Weights of a small GPT-style language model, trained from scratch on English Wikipedia: 14 layers.
Each number is 50 + 15 x the weight over its row's rms, rounded and kept within 0 to 99. Layers, rows and columns count from 0. The size before them is the row's rms in percent of the matrix's.

# layer 9 MLP down (transposed), 384x128, rms 0.598, rows 66-78, columns 0-127
094:31 39 52 60 41 62 37 52 29 37 49 73 48 43 27 47 56 39 62 90 00 42 40 59 78 56 72 66 58 43 37 33 38 56 47 40 38 30 83 46 47 32 49 44 52 33 67 40 42 52 69 62 52 58 44 56 60 53 61 33 36 40 64 61 54 57 46 57 64 52 58 66 68 59 54 08 66 41 66 39 84 56 22 37 45 63 79 38 69 33 43 38 48 62 54 57 38 47 74 60 51 38 23 58 51 69 33 47 41 61 21 77 59 51 40 37 62 46 57 67 63 58 28 35 57 50 33 46
100:80 47 49 37 65 52 49 61 89 51 50 46 66 72 62 68 29 43 46 33 78 65 43 74 50 23 63 40 53 78 40 44 58 48 32 66 50 40 37 63 38 45 25 43 33 14 39 64 44 52 53 62 51 49 76 36 41 70 52 47 53 53 19 68 34 43 53 51 29 35 69 48 51 37 41 47 65 55 44 46 45 74 60 70 33 42 62 29 61 29 43 48 55 46 55 58 26 71 64 45 42 81 30 36 21 35 41 52 33 53 62 46 48 59 44 69 20 98 59 52 44 44 42 40 49 48 69 50
090:48 43 56 65 58 48 59 22 78 60 21 62 76 66 44 29 78 65 50 47 37 41 19 49 72 56 54 54 77 32 59 75 45 16 43 14 66 57 45 36 58 38 58 49 47 54 40 67 48 43 33 45 40 28 32 79 61 49 19 51 43 53 45 74 58 14 49 56 41 37 62 42 56 66 39 41 66 45 55 77 66 39 57 21 55 44 79 51 40 50 61 41 53 50 74 37 51 52 41 55 43 69 60 60 47 40 12 42 30 67 72 41 43 29 56 43 51 46 60 38 43 47 55 44 51 79 39 53
084:57 34 63 47 55 42 47 57 51 59 24 43 33 58 50 46 59 34 57 82 09 51 60 46 48 58 68 23 82 93 79 39 48 33 63 36 49 61 34 55 45 24 47 61 58 40 57 36 53 38 43 62 19 61 40 59 38 66 55 61 46 22 36 69 47 58 31 36 47 85 52 67 51 39 22 57 42 63 44 81 60 69 55 18 58 64 70 62 42 56 52 36 48 65 50 63 42 37 37 42 26 43 54 68 60 48 69 40 48 73 42 38 39 53 23 76 35 48 35 63 42 50 70 54 50 38 51 31
101:49 52 40 72 65 46 59 56 35 42 49 59 69 40 53 34 65 38 33 69 35 61 39 27 65 45 11 52 54 54 47 59 49 44 10 49 59 55 49 54 65 54 63 58 27 37 47 42 69 61 70 52 64 36 29 66 24 65 62 12 53 67 78 87 54 43 44 57 53 40 53 55 43 23 77 28 64 26 72 24 67 26 66 62 64 46 46 35 61 54 49 26 43 71 48 57 73 55 46 68 47 35 57 68 57 46 54 62 46 34 38 32 39 32 57 66 55 44 36 37 44 59 38 51 44 77 23 64
100:42 61 59 37 49 51 25 35 42 58 50 75 74 58 39 49 41 39 47 32 00 51 30 50 51 61 51 81 70 67 48 51 71 57 46 41 76 34 74 56 62 68 52 43 34 46 45 35 66 45 65 67 46 38 50 48 57 43 42 13 71 55 87 54 59 84 48 60 30 39 61 48 16 48 39 39 36 44 45 68 58 65 47 46 36 58 40 38 46 15 53 51 86 49 41 60 42 65 25 50 54 50 54 53 57 64 47 57 28 49 46 66 31 53 55 42 40 67 48 54 70 40 48 60 51 42 29 39
099:64 42 34 57 63 71 44 18 31 53 54 50 53 15 70 66 53 52 73 40 30 54 41 18 52 37 36 52 53 41 55 57 35 66 64 51 25 43 28 16 55 61 67 61 32 53 66 70 48 68 47 43 72 52 18 40 44 68 41 54 44 58 48 48 39 47 59 49 57 27 57 27 60 67 45 35 52 24 44 27 89 51 73 31 50 57 63 73 75 77 71 49 46 53 63 29 66 71 48 51 50 37 41 73 28 52 55 57 50 41 65 62 58 30 30 36 33 45 39 42 54 53 30 45 65 55 59 81
101:59 40 99 49 58 52 44 45 58 50 46 54 42 24 68 42 40 70 72 49 75 36 53 81 43 45 44 31 48 28 77 69 64 43 35 40 59 40 50 60 49 64 28 40 54 52 57 59 47 65 53 51 46 38 50 49 24 50 52 57 47 47 37 50 22 58 26 33 47 32 63 39 45 38 51 38 59 69 46 32 37 68 43 69 60 57 63 37 53 75 39 24 62 54 79 72 24 18 26 34 30 39 27 48 51 39 36 57 45 40 44 64 49 44 47 47 70 58 48 69 99 50 58 56 48 61 66 59
105:74 47 54 54 55 50 35 41 64 34 35 26 64 52 34 47 54 48 42 41 80 86 54 17 54 73 49 37 22 52 28 40 37 34 55 11 72 88 37 42 41 39 62 45 73 64 39 63 45 50 46 52 40 48 46 60 45 73 59 41 43 64 59 26 65 40 38 47 57 79 24 71 53 54 70 52 63 76 52 49 77 49 45 52 49 42 49 51 52 42 74 61 35 26 75 49 74 53 20 76 38 45 38 46 43 46 70 37 48 71 46 51 43 37 32 38 67 58 31 36 63 50 72 50 48 61 43 35
101:53 74 37 39 51 73 40 58 53 56 44 40 63 65 32 59 63 59 53 44 41 52 47 33 39 78 69 39 61 59 56 31 49 35 54 20 14 65 43 53 33 42 49 77 40 48 25 64 57 55 28 47 35 53 26 46 58 66 26 42 59 72 33 63 24 55 61 45 50 63 84 55 19 52 77 40 58 47 86 65 30 48 53 33 70 42 13 45 39 48 46 55 45 31 43 35 66 32 51 66 56 47 60 55 48 54 88 45 40 63 57 55 49 61 35 46 39 35 49 50 57 40 60 77 44 80 79 51
108:44 48 55 31 58 41 67 30 58 72 69 32 40 48 60 47 41 45 48 59 54 59 78 31 25 54 58 46 72 33 55 46 48 30 44 69 80 49 60 57 66 50 46 43 70 24 73 69 53 53 74 65 62 61 69 21 05 39 60 51 47 14 10 43 66 65 68 63 28 55 31 46 31 59 51 77 38 49 52 65 52 41 56 39 51 34 40 54 38 58 55 69 30 31 56 45 65 46 64 55 48 84 28 39 62 61 45 63 42 49 41 33 57 38 54 61 44 21 29 57 43 73 27 54 48 59 46 41
119:47 30 50 64 62 58 51 62 45 44 39 79 47 42 69 57 41 33 64 34 61 48 54 87 56 57 33 31 50 45 61 23 34 68 94 55 67 44 57 64 47 64 52 42 45 62 51 58 18 19 44 27 36 27 50 29 45 48 47 57 47 65 76 53 45 46 59 49 41 64 53 44 65 58 45 68 52 49 43 34 57 45 57 44 67 22 37 48 53 22 91 41 65 66 67 68 44 26 54 32 24 51 77 45 40 23 42 39 43 64 58 57 70 73 42 60 66 65 49 51 30 24 48 67 49 53 21 55
098:79 49 55 48 37 48 49 51 57 51 25 45 55 53 38 47 58 47 42 47 60 38 54 42 54 38 61 56 68 67 47 56 49 76 31 65 50 46 41 28 53 64 46 89 48 29 17 44 59 46 42 49 49 39 53 32 62 45 75 66 58 23 82 46 80 60 28 29 74 28 39 31 68 75 54 43 57 58 51 56 16 46 45 58 31 56 46 36 54 47 51 32 68 76 63 68 46 38 76 40 14 42 43 65 37 38 62 38 61 68 51 58 30 41 63 10 61 57 30 54 74 29 37 49 63 66 46 33
# layer 9 MLP up, 384x128, rms 0.329, rows 67-79, columns 0-127
101:73 49 60 55 51 55 53 69 69 53 58 63 45 56 69 52 50 59 40 59 30 60 13 57 46 51 50 60 54 41 28 37 53 60 20 49 57 56 45 68 72 66 55 45 49 46 56 47 54 29 78 21 48 42 78 56 47 57 58 38 43 59 40 54 40 35 49 46 62 47 51 67 61 56 47 29 63 64 67 51 52 33 69 58 46 43 43 36 22 38 22 41 54 50 15 63 25 43 54 54 76 64 45 60 41 59 54 52 38 40 68 51 42 39 54 45 75 77 27 03 32 65 00 43 33 61 58 27
093:43 47 67 50 48 72 43 28 51 34 38 62 54 46 24 66 60 50 45 58 38 67 38 55 57 24 33 66 64 54 41 41 50 87 30 62 82 73 29 54 26 55 40 20 33 52 60 78 31 45 53 41 43 37 49 38 35 55 48 50 28 35 37 49 41 41 56 65 76 59 71 65 53 70 46 48 47 68 20 68 37 58 62 53 55 61 39 37 57 60 22 55 31 50 35 43 57 44 40 52 81 54 25 42 41 36 50 58 69 75 68 40 75 82 59 21 52 45 33 57 70 38 37 38 51 70 73 62
083:53 58 52 62 67 34 62 72 46 60 76 55 63 48 55 63 55 43 51 46 41 50 62 76 66 30 47 58 58 23 35 34 18 33 45 12 47 63 52 54 48 69 33 40 54 64 42 48 56 50 47 67 72 46 53 35 53 56 21 37 55 65 66 64 66 55 49 45 66 44 12 57 70 66 17 63 55 39 37 48 46 25 61 56 43 47 35 29 86 56 38 48 56 27 61 25 54 55 56 53 57 52 33 25 35 51 27 48 45 26 56 46 82 40 52 14 83 60 44 49 61 77 39 60 62 47 59 30
104:60 56 39 54 56 62 51 59 44 57 50 37 62 60 60 60 45 49 39 43 51 64 31 59 36 47 27 52 50 56 43 58 47 41 44 74 58 34 22 60 43 51 34 54 58 64 48 63 52 32 55 46 35 42 26 67 23 53 49 13 57 67 60 44 78 43 60 58 74 49 54 22 58 26 36 48 43 56 43 42 27 55 43 58 65 65 59 72 60 72 76 34 11 45 71 84 65 20 52 46 33 63 45 62 39 80 54 59 47 49 56 58 44 68 73 20 66 61 68 52 12 82 44 85 56 44 44 50
110:61 41 34 59 55 37 49 57 72 26 49 64 20 04 52 61 62 81 72 40 25 55 42 57 43 67 34 66 47 57 57 83 88 50 53 64 49 31 54 08 46 36 32 56 56 30 82 43 53 49 31 48 64 30 47 44 53 58 52 33 60 39 67 39 50 53 43 50 57 53 48 55 21 40 55 50 44 39 61 45 81 52 24 53 41 69 53 48 66 40 53 51 62 72 63 63 30 64 27 44 32 59 21 47 57 77 40 34 26 65 33 67 70 51 60 59 50 57 56 55 60 59 72 43 52 49 46 49
097:49 58 28 38 49 52 61 63 74 36 55 49 22 50 28 49 47 45 21 45 54 56 27 57 50 74 33 27 57 61 67 64 62 66 60 65 54 42 55 38 51 49 55 62 82 64 43 44 37 36 35 43 32 35 56 28 44 27 66 59 61 24 48 15 67 69 28 45 42 60 64 34 47 64 67 43 67 62 41 64 39 40 45 57 42 59 17 67 33 67 44 34 21 66 45 45 43 18 52 35 35 57 49 85 58 70 42 52 49 44 49 47 56 65 46 83 87 34 50 41 54 35 34 68 44 27 58 30
096:62 48 52 53 84 40 57 39 51 85 44 55 59 35 69 32 40 37 33 28 31 62 73 62 45 65 58 54 42 45 19 72 56 71 26 52 57 61 46 57 13 36 51 27 62 33 50 64 57 56 76 71 59 38 50 45 45 59 66 52 60 30 50 52 25 62 77 39 32 58 29 47 27 60 65 40 53 45 48 86 33 49 45 48 57 68 46 49 22 55 40 45 39 63 35 57 45 11 26 27 47 31 33 78 71 57 63 72 47 40 61 30 46 44 41 50 37 79 55 54 48 62 64 54 57 45 49 42
113:66 50 43 52 49 74 63 45 40 34 39 50 43 50 35 42 48 46 57 79 67 63 47 53 46 87 32 66 43 59 08 63 78 32 51 55 43 54 24 60 26 58 45 50 47 33 62 64 59 50 78 35 60 32 56 50 47 39 44 50 38 61 44 54 88 63 31 67 33 74 50 19 49 30 62 42 71 34 35 29 48 31 60 33 48 57 64 60 60 47 58 58 42 72 30 29 75 43 12 35 45 57 39 64 40 24 57 31 51 34 49 44 40 44 50 40 59 42 45 53 43 63 34 70 44 63 47 91
108:79 58 52 48 51 53 21 74 75 42 61 80 42 31 45 49 76 64 58 63 63 64 55 49 67 53 60 41 41 66 64 27 68 38 35 26 45 44 44 37 67 23 66 60 36 41 54 66 41 55 30 42 51 60 33 59 61 46 52 45 42 27 52 20 34 86 41 60 42 44 81 23 24 49 33 26 71 47 38 50 53 36 35 37 53 53 62 75 48 57 42 48 65 56 44 74 46 46 55 50 45 34 44 48 31 33 44 50 75 41 64 21 74 86 54 35 14 39 57 56 51 43 55 53 60 70 49 39
115:33 74 41 24 40 39 91 44 67 48 50 63 43 50 49 49 44 29 33 52 45 67 63 29 52 59 56 64 67 74 48 47 62 51 39 71 73 53 39 48 50 71 39 33 54 47 59 69 61 48 61 60 27 60 56 21 31 62 57 73 41 44 61 43 77 54 59 33 32 36 30 41 25 82 26 39 68 38 50 71 81 58 70 46 56 51 31 45 49 44 57 60 48 33 71 82 50 72 53 40 59 61 47 40 26 46 49 36 25 46 44 45 61 53 42 32 64 28 50 81 29 53 34 39 35 48 63 82
107:33 26 28 50 55 61 33 43 34 18 53 65 67 34 56 31 19 67 50 76 48 57 56 70 61 58 56 81 51 66 47 31 47 48 35 49 88 39 24 74 54 36 48 35 73 31 48 64 61 55 27 50 73 60 63 48 55 62 59 52 45 70 47 25 52 45 47 81 45 64 55 47 57 67 24 72 48 50 50 37 63 31 49 35 49 22 43 15 24 44 41 65 33 62 68 41 40 46 60 39 48 64 46 43 29 35 58 50 73 68 57 50 53 48 58 70 56 66 54 54 65 61 42 60 29 36 34 21
097:49 67 28 34 43 45 50 40 47 47 06 59 60 25 72 46 48 58 28 39 34 48 67 63 66 60 57 63 59 70 38 51 47 32 48 51 46 43 43 47 57 51 73 42 40 77 76 54 68 52 81 48 77 69 46 49 50 38 59 30 25 57 32 14 21 64 59 56 21 39 44 53 53 16 58 37 37 58 69 42 66 68 69 42 58 55 40 47 30 52 46 62 56 54 44 60 09 33 10 44 48 61 70 50 56 29 73 53 70 60 73 56 50 34 51 45 64 54 54 50 40 52 57 45 64 41 44 33
103:64 71 44 40 51 55 97 22 62 64 23 55 42 53 37 54 66 69 71 49 55 60 49 63 80 66 51 37 72 36 48 13 32 71 37 60 82 36 58 51 33 51 72 49 31 57 58 44 50 53 44 43 68 29 21 42 64 61 45 11 58 40 62 49 56 54 50 46 27 49 36 29 46 52 35 57 44 41 65 49 43 28 37 49 54 53 43 44 48 37 38 71 17 41 42 89 51 37 48 38 52 55 30 41 57 46 50 73 43 59 52 26 20 55 43 51 59 46 50 47 40 62 73 72 73 39 50 43